From a checkpoint of a small transformer trained on Wikipedia: width 256.
Each number is 128 + 24 x the weight over the matrix's rms, rounded and kept within 0 to 255. Layers, rows and columns count from 0. Numbers have three digits each.

# layer 5 MLP up, 704x256, rms 0.199, rows 283-291, columns 0-255
071146125137109152106095110153123095119104086113132139102166116122106185127102157130144174128130122114134130130109137129180134092097137159106134150155115173123061144117135113096156137160143126115158124122097103132171164107138154136144151116123128148125137147138088131125128085144172141115151143145116128169142125143100121143118165113134114115123141096147149091155123108105099118086098147108137184165125148130169129141146123111140131123129116127127122119118181105123091132126112105174109106171082133102134159137116100145112112107119132103171106120124145169143182120109135103132129105137132127125100115143160126151127139110132155083155163183102135137129153142104124136151153115171158150183152127098160133111091141155130119164141118174130086141141075139128144123138125114
119096127131103128127085104113130126103129111103151147146172143130143150130141126138114180133118154137121149158135101163110146097165103142128104141128085181100113117112145127118081141122116162101126102169149067105114098177078171117087151102175134134128132141160128079146073110155162108123124138129117137137095113137136105149140088100134125134145062145103096141139110142121118126128155151098117112076114117078101109114118132128107119137148145143090096132111176111144153142132146122164095115106109105097140084149137148092110134144077107163162127101142122162112146113123132165157161102084134111099113124143126118113135135134134124115134217124082115166164136158124123176151135132169139124123087198141154119134118145158115103152101125169104134136094133114143153112138132115
127106159193112129079117158105144147103205111149131086133149185104101156133146120155142104140135147171094109138155100097137095085128130168124184086126146157090168104145118128162083108151159138111116118173126084115130141152110101126106056115145105094147144108122063134135158083107143118124119125134120130140166072055144161139133134091138149161109118132119108124129162143106130132105134130128120064112151138084154129149141077142125157129167091153156115114141099150189132168143109109119110086117128103106086169142139072157140120167101080146094151151148120146172153152103186117111136128102144094093130110113142130157138108080162124122144110142141142171094089107104093162108108103132156186124103128129125137156150109071118106135155153072099146161129097095125126132100110159
131101142099111122089112134104141167144126145102051106139120125124099112073108160137116130168112113131099159101112090153094118122155142114100121129148135126148165125127114102145154121131112172083162161132103179122150125120169172160141150114112134138135086129152154123125141122137117098107114144167111102145122142127128109123124107086136104125117143130114177151150139148116138087105122106185129098097128099112118107146113131122100133109151191098151122075153095111106145150148170137116146129144149082135136117094111116149116143108144142108108139172116129112128124097152110157140117123140147107127142151105130124154104111089129111088106074141123132138140132131150121131171120115101138135081145123121149138128084100141109122164121123132092134111146165159114114146098109132
106144169136132135138150138116111116147116117108117104157112104102127121104146147160116095136132143135166137158109132124147153128133113105103097105140183117129101109167113112138132085095139104136131121101129134088139102104181104179112127077139101139136134109170122134125182119105106134130130147132118115165118103099106092123141122155112129127127109172110097110133132115133107124143158138138125161148089146148160090145155114138101110099126149097147130133112120132072150108141134092110163107124137103122135122160129124097117142119147150156194163111165154143113129083107126156127135116131135142130170110103124134114126133125140129126132135135123100107132135112138149091128151137134153101093133128152128085128135142105143123122131143156138118118123149066145160141136164139
146127107131163080141162134097126126105159100146096116118152137119130137135130144145151105120191136117127119141140130086149133106140143139149130090126137111131099112128087136128106182131117127150074136144140061181096104131133127116141147100134125159100144178166128122183133099127133125127120059086162140095167133171123153105110130125124169100128157118116099128130143123138133115150149134114126121106142140113114145100131138120149140184134169058144128137085049146155119088172159098099101145103088109097107151113133153139160107140093135115098107145122101130168102112102122083144102106106131131182114123079132122138111135112122114097103139137122112125088131054127142150133114111145144134161112114140115141137141110116201147149183129149151117090109068096187083144173179112
122141159081128136092149090169145131145169136148113164127119112129170110138120128159148087089187129189146127119097145104120147133165147172125152103099099169125162110115101158136108125145113131108139134140133081131135127141158082118084134132140129123115152132129129140094088142111139102148143124139177107127128171139187133111120106153124126081129072075148180122145096131150114159140137137141118116105148130158109122127109116122117117133097140107166164104140133136096129153088144131141095156123155109103132090149147119100153125108085101129117138124138142173112132116118152124072139147118124140144176103160121161110123109103121125122081122112105108093098091168157152185122134147106124118096105107090140151124107096151141136088136108080137144113126146112111142075142131161
150071134163118185070177133096142109094141159151150101123100123150105117123139098130173137135125095111106113117129156148131154145115129165155112112107142102124126157136095150105081129130133106131155136149131084126154131133098144127135128095124138115112136113095141155157152107128216083123136064119108127119095179164143127123144171118136096117156149147137120146178096123132110104100121130103117131143118069121151148123130136149083119137120130110106124099125186138074132127107075136115162150112172137129114149086139133143134100095119130184075151109137127099099130128135069179146175123103137075099146111156151100130183106140140122123135118120115133150103096155122131130111129133150088087109158135100129136098144115140123091121127156127135125133121102167126148094146109143
143146175152177161157204133139111173134130152104180174119093157113163165140132117145144126125133114140127149150095160128131125122099149158130185134135164118143126143130144090117140139116179142108128124109116097142139154158149170124117119102163168146111130129105107159098133143122166129110128149160139144084103123126126149132124111100104187151138101135107142161127117125139099155159123170116156135083085099123082121114116117120098140156140102105163101152133138103102112165116145105160178137130111149133137119124089099126169081151102096139130146145066112081176128145135118101161093118126112118113132136110081124104109124138118128130132126102087128105132134138073147119117137119115051132134111125112117103129181140161135131144114119145081137104161132163116134085137133128
# layer 5 MLP down (transposed), 704x256, rms 0.182, rows 283-291, columns 0-255
116126122120146158153103117142093155170067133156127148118131169085164105110104162179159145112116152121153170138157131137109082098130137170088130131128092137130126104153129198112110083148098103089096107132136147088127081125094137136151163143102067128150102117120175137119107117132182195088148112136085125176125124112149119121126141098087135141138113140115144105130122154173107100134111124121125126125115082151129179206162146099133165124112118176087160130127170091142178129121179152142110122108102128107173130114136146128090135100138153129142147146129129135150128162143120149083136147127150131078137095157154194108133127156176125101152131156136146123107101156126125122151141134139132160178122143134103138139174109127104159135153118199091122115125125132156147122109115102
133119132146156131103128068145151109084148163104142144151116102163134130139140117114108117173087139133107106121130086117133123119181122110137095111114120174147110138130131138162128142122102144119112094135113121183128123136129167119103104130099093113150084135155165140156138161143082118131160170094108084153143169140147140123094147156104180115108144141155127132154094145080135142108093136125117125093124137146092102100108168112121099121154122124103128133090147119175129126112122125037137102166141107143108135123157187112104074136097109077140143095073137093147142121150130204114165163148152160127139118114138132105126153114154136159130158106143114166142099146124136095102123087134159111129133153131151108141108158117165097150138073115134109148114101093087119060116163121
146110115140117170133124147122144107128117117141140135124169132140120113096153127173111137161130138111135156106185196138170116094138118155128148103155123135161138095174125144105181119154175119156096134136097078137157095154104100146155101106147114170140131128136085114153134167081098150092147132135119197119147101186101146153131130107134150100087137137102140127147164106103145223109136161177146146169164112114129150161147060136118075124117171100114112129134134134175143137132120110111140142175128125098100104126144113126112085112123137136129153065120178113110152137109137137127100183131104108122094100106138104104142106178093116161140176146099153119150094152165131126142099115153168186084133075121111168136144107149200160114196164071080090176113106121141126145152153155
154100136118111114147135093129145164109106114104097125150134184125148160117159137116124160134124113077107064105149166144142141145132119107079137127135094108078117133108140131100088136086099165134133160142133109147107121149110120155134102147117122121047101124168167137126155083113103160151112103140118128111153115126091100132176142121138094130116136129134152121113109122136114094125105186157114149153127112137086135149149131145099102155092113116119094099115142144148140139073137115080132119143141181170139162148160101148115165112120124106149113118122135132143085112121160140149126121153121141129122125168124106140116108118148109160137122114157169132111110139129163124130140115128080127114144137149142126136098128168130130097099126138146133123179106134117108120133084116
186110098155112143129110112144121132144109127170129151158096135139133175143137121155093123136126142142078155096128093165110100128136129121124163095159144119160129117119123146100139188108121126161121111124118126076153130086114137111111164131126114130150102132139141091159140139116152129131139075127110126102096140112119137144097110108125119129180139111128157089148151121137138138141089176158157158112106140127124146116100104132116126104130123147090115120110107125112106131139123136120136125143138149097152136129140151119117112108157170124134123111132159118145111131144105145113143139186112125087112146109138144154120129142168102127167094163136121135107122127105134152098151147148142123143169156118164099127112131111137129111143144080129125120117112133100129163102107128
146085088176143128167117103123118118133125188116165122143128149143117135114113116140106182171127168129108119119133117073174139129138151125128115126129215129090119153149116123107116132101109110177107130124162131213143113126184163077171118091112173157089152148140131116160116161143114103103137149132094102112074087142123104100110167162127078128142162106159149140145132137160161094116091146121107116127105093115131169099136121126127143181161116159102170166150111078081144116160157098127121133093137128142121133116093124143136098122109146126153150148101117094156162129148112101116121136133141148143144113085120140115104138104113156111143116060109122154152129127082164106113180122127107138111086134124076206133156064157133163170076142138119101120127123103176075123105109113
149083129136078120093131152147163113115112151157120170174127135151133104133200131164128083113123135126129072156118142158128088115118112103169101139139106120129141137140148088070176154166112103158090076089147117106143098130140126128171169109121159104090169101115127156092142128128084132157157114119121116105100151148105144119118072154119163124136109150164130110142145143129157121137140133132134165112170134155126133119124112123130149155081140146165084095136089126142093126144115128163137175151120138108138108141101159161150109099138144118163136143150103090129157117140093132101107093105113111142104098146141132138154123131132118147126145110126091130127152111185167089078164139091097134096105109176097142129088102139109124122149123115150109117107136098158128128119144150
163116110148110141131116124117183113132142126115140112166142120114096125144117125132177178174119090127112101117086083140171139153123129131099114128103108088163131110094106140151103085074109118112090137134146133121141120095135153115138127070120110088131095136145115174103110105093137111133131097130122112123125132137080088143117159178151089141131075151130152151093174149110145103188136120145135104127129115126121140165174134134137128157123163138135102163094123113180122121147154123146116166137119171073122134107112156084160122112133118172127147150092102117121143115111070114121066101162114122128120159175139125126113122110148119115144116128165075130123129153113072158096142159115140122134157147109122121152128146169112113185121172144139154111113134160118098111125126103
131101126134097117148160149155160110131152133109129132175075107105124096147105112151101173088124129089154129109100106129127161115155118144165163112122091157111162146107130103083133130137108105176116143176134102078129139075149112130157134149152117119120142150132085146134117129160134098147135159078113124160139108134130112153141095143146158134138133128128120096104129111140150132145147147150146190094138141151121109076146157114134126091133131126101145116136099144094124136165106152147132120163148135121112128090137143123096143129129137155134107124137103137127156146154164126158130124174119140137108128161122130116122161143130114118147180124141131155134121196169154092149113137141105114153123165094138095121138142144127133132152141124136132104171116124129146138115149144
# layer 5 MLP gate, 704x256, rms 0.192, rows 284-291, columns 0-255
104148108132150134143119140156164144160133078145122124121130089115152091164084133140081147117062173104112134123104124122095121139101130148139103170147112137083132174132126131107089154132104133168095133192121118104126148112129135165134135141127165105107142127143117117115128115155140129152136101107145155088151135115083059143111134138128152102076136112121167120110156158163109110156126145080125137150155172135145139130092099142110119120182140159162134123097106126108112098135090112117165114131131120145175109145136115105115108130163137170077147096130103174157169167091157111140144142108082159118129145150107128132142145135151109146137122104109140136160127097128116090139141110095128136168134110182131099130115085160141139161124146108108127119132143136142144156136137193
118102176181116133105104134112129162124170145146141157123196116109142110148096171160091144137185153135130107137126156104154127089121112153109141148153134168108138089135142116124138145144117183144139130147123161110141123128163129103146119141169101142167101104110129116157157082134152137114104110152090131095190127141094139074164139119135139166129141147129148114140145149127143155111135102121137091134133105126172131116138056159144170160110135106080163153125097114139097155152067137149106085115107117062132118082142076159103136119124116112159149164171113089118120143127168116118106133138117108103100093172153184143139078087112131118110118084158147154118116140110098091130172170128143225141113127168121140083160176144136105164158155129078129140153116121172080123134126140
155131151109112101115135111149128110153141130136125114167095129109127100126152129086112128127136154146148134146143149153106132111124109137133124141101151120113121110120135124136141139150129121121138098132087131111160130161119138169120117124123090149108185116119137161125094155135119067126132112115100153136155119052083138122117122177112075086117177148107090142116107142118136133087086098120127153169126125096149152194118162111125126150104097103133151111076112099150121144133138106136164084148119113097186128168115098117131163170166140081161106150172085152111103142111110200128111158102146127094113117151145162084113111116121164138144128140143146093135150137119188102099122119117136118113129160170168108110118113197117067123076132141140123161132130128140101105116120127
095090116157128109107081081135109145147133150163125141181103117121154128128142131104073117132129146120137122113162138110101101110098122115070093114173132140123147116125111126117115158138110131140110092131121088116131159116138111132145193135143090153094113131155145085127118126104136106112105122106146131126117084104144132131139125140128171165118139155139101144118103132147158164127170123144136162124097148116137133118123135132102133146137118111127113146142139123124145121121107140143122117133124116140132131121165089098110104111131108155128149138102116134133132119123154149123118133136122116113168117133125106117167122158141151145152094090108129203151157131126146127142154111118111129129150138086152140138128117147138133159158139125114108111156174152124135133115113098
170113159142156094138109126153098157196125121098168099123140106101115131128146180148088143176164138123130142123128144120109119140105110129122172095156122163120133145121141140126141136091097090099116168129047126094151115156108149125128146111133174129109134158111136158154116098119141127116099141156142092155111114157121065154146072125121117129115143088099117126198110086095138119083184159120150136100089136104086098133146092068148140127157114117141131139131165098098153104151139097137091143118126133121104186160146156127088163128114085143092105175096178157104125101120102182144109151130104139130100098186123122108124122139118139116137127084125121074147125129169154131119127134110114103126127131155162142137086101172118125105119083149134108158126139151122102137149120115
136103161098156137124150125148104128151136125131135129128141129129136138115121106131154153122174128126079129109104132100118160142150159147157114083113118156143108126148108106156084139106145139160134120108169088099116120143118164095121127129119142148138094128109100106134095112147124146166128112137145164099170111116123143162132133158102156101117179133114140107117130160157150106158071090108111132102160082159083140145085142136116140103139153143101151125126146126164155135128142112109121112128123159169118105117121151127141126147105150141150173108136122139078115150111134138148119167147146155101147142171173119109123133118116146113084134096089119163092118130115075139132089133136168168126134128118166122113147139115141112147116120170136128128070102141135108174136129131
103103114123100131119125130156113083144152120147142109137158198122163169074085160142114137148118122171148157100118138112161100085168111133172137096095120117113099149132207142133152154106145133139167140148138105112120116119130125159139113127138110117086082141173116101139153107092115160102141144119139106139151128085142102115148134135104146116152149135157156119119124129136109131155138108118115130119121137121162139101153145121116135099147143106140142169164149119130120100132156136141122099153104125125136153131122130095144114143142089170106104134148134119130151125129194131113166104135111138101131173151111140102105187156161138119097171159153158133143129131151112191101110152118181112116131134094155140132162106115126130180095122137136121147123160146115122172130118118
133127126150164127152147152131109147113112156142141136143146117113116114138170114176146140147127134107127131126134165147121122187138131110092160155140118128143128144126153132125143104135153127134143129134125164153153166104132136119141127104134119107105123134152101159143108157145136142121177101139156123123136165099104143122128146096165131167139135168111121100139134127123108115115196149093152124137112161146129157133133127141096121168137095084128064103140099138118110146121110155075082098105124195121155157080116060140137093149113158130121157166124106131138112190093202105131114117125105159107138159116170157099089078117121161111109123126110122143130145091092131122113126154114125131120115084068119103113142171146148160138109138105107114101123122140130074141114183146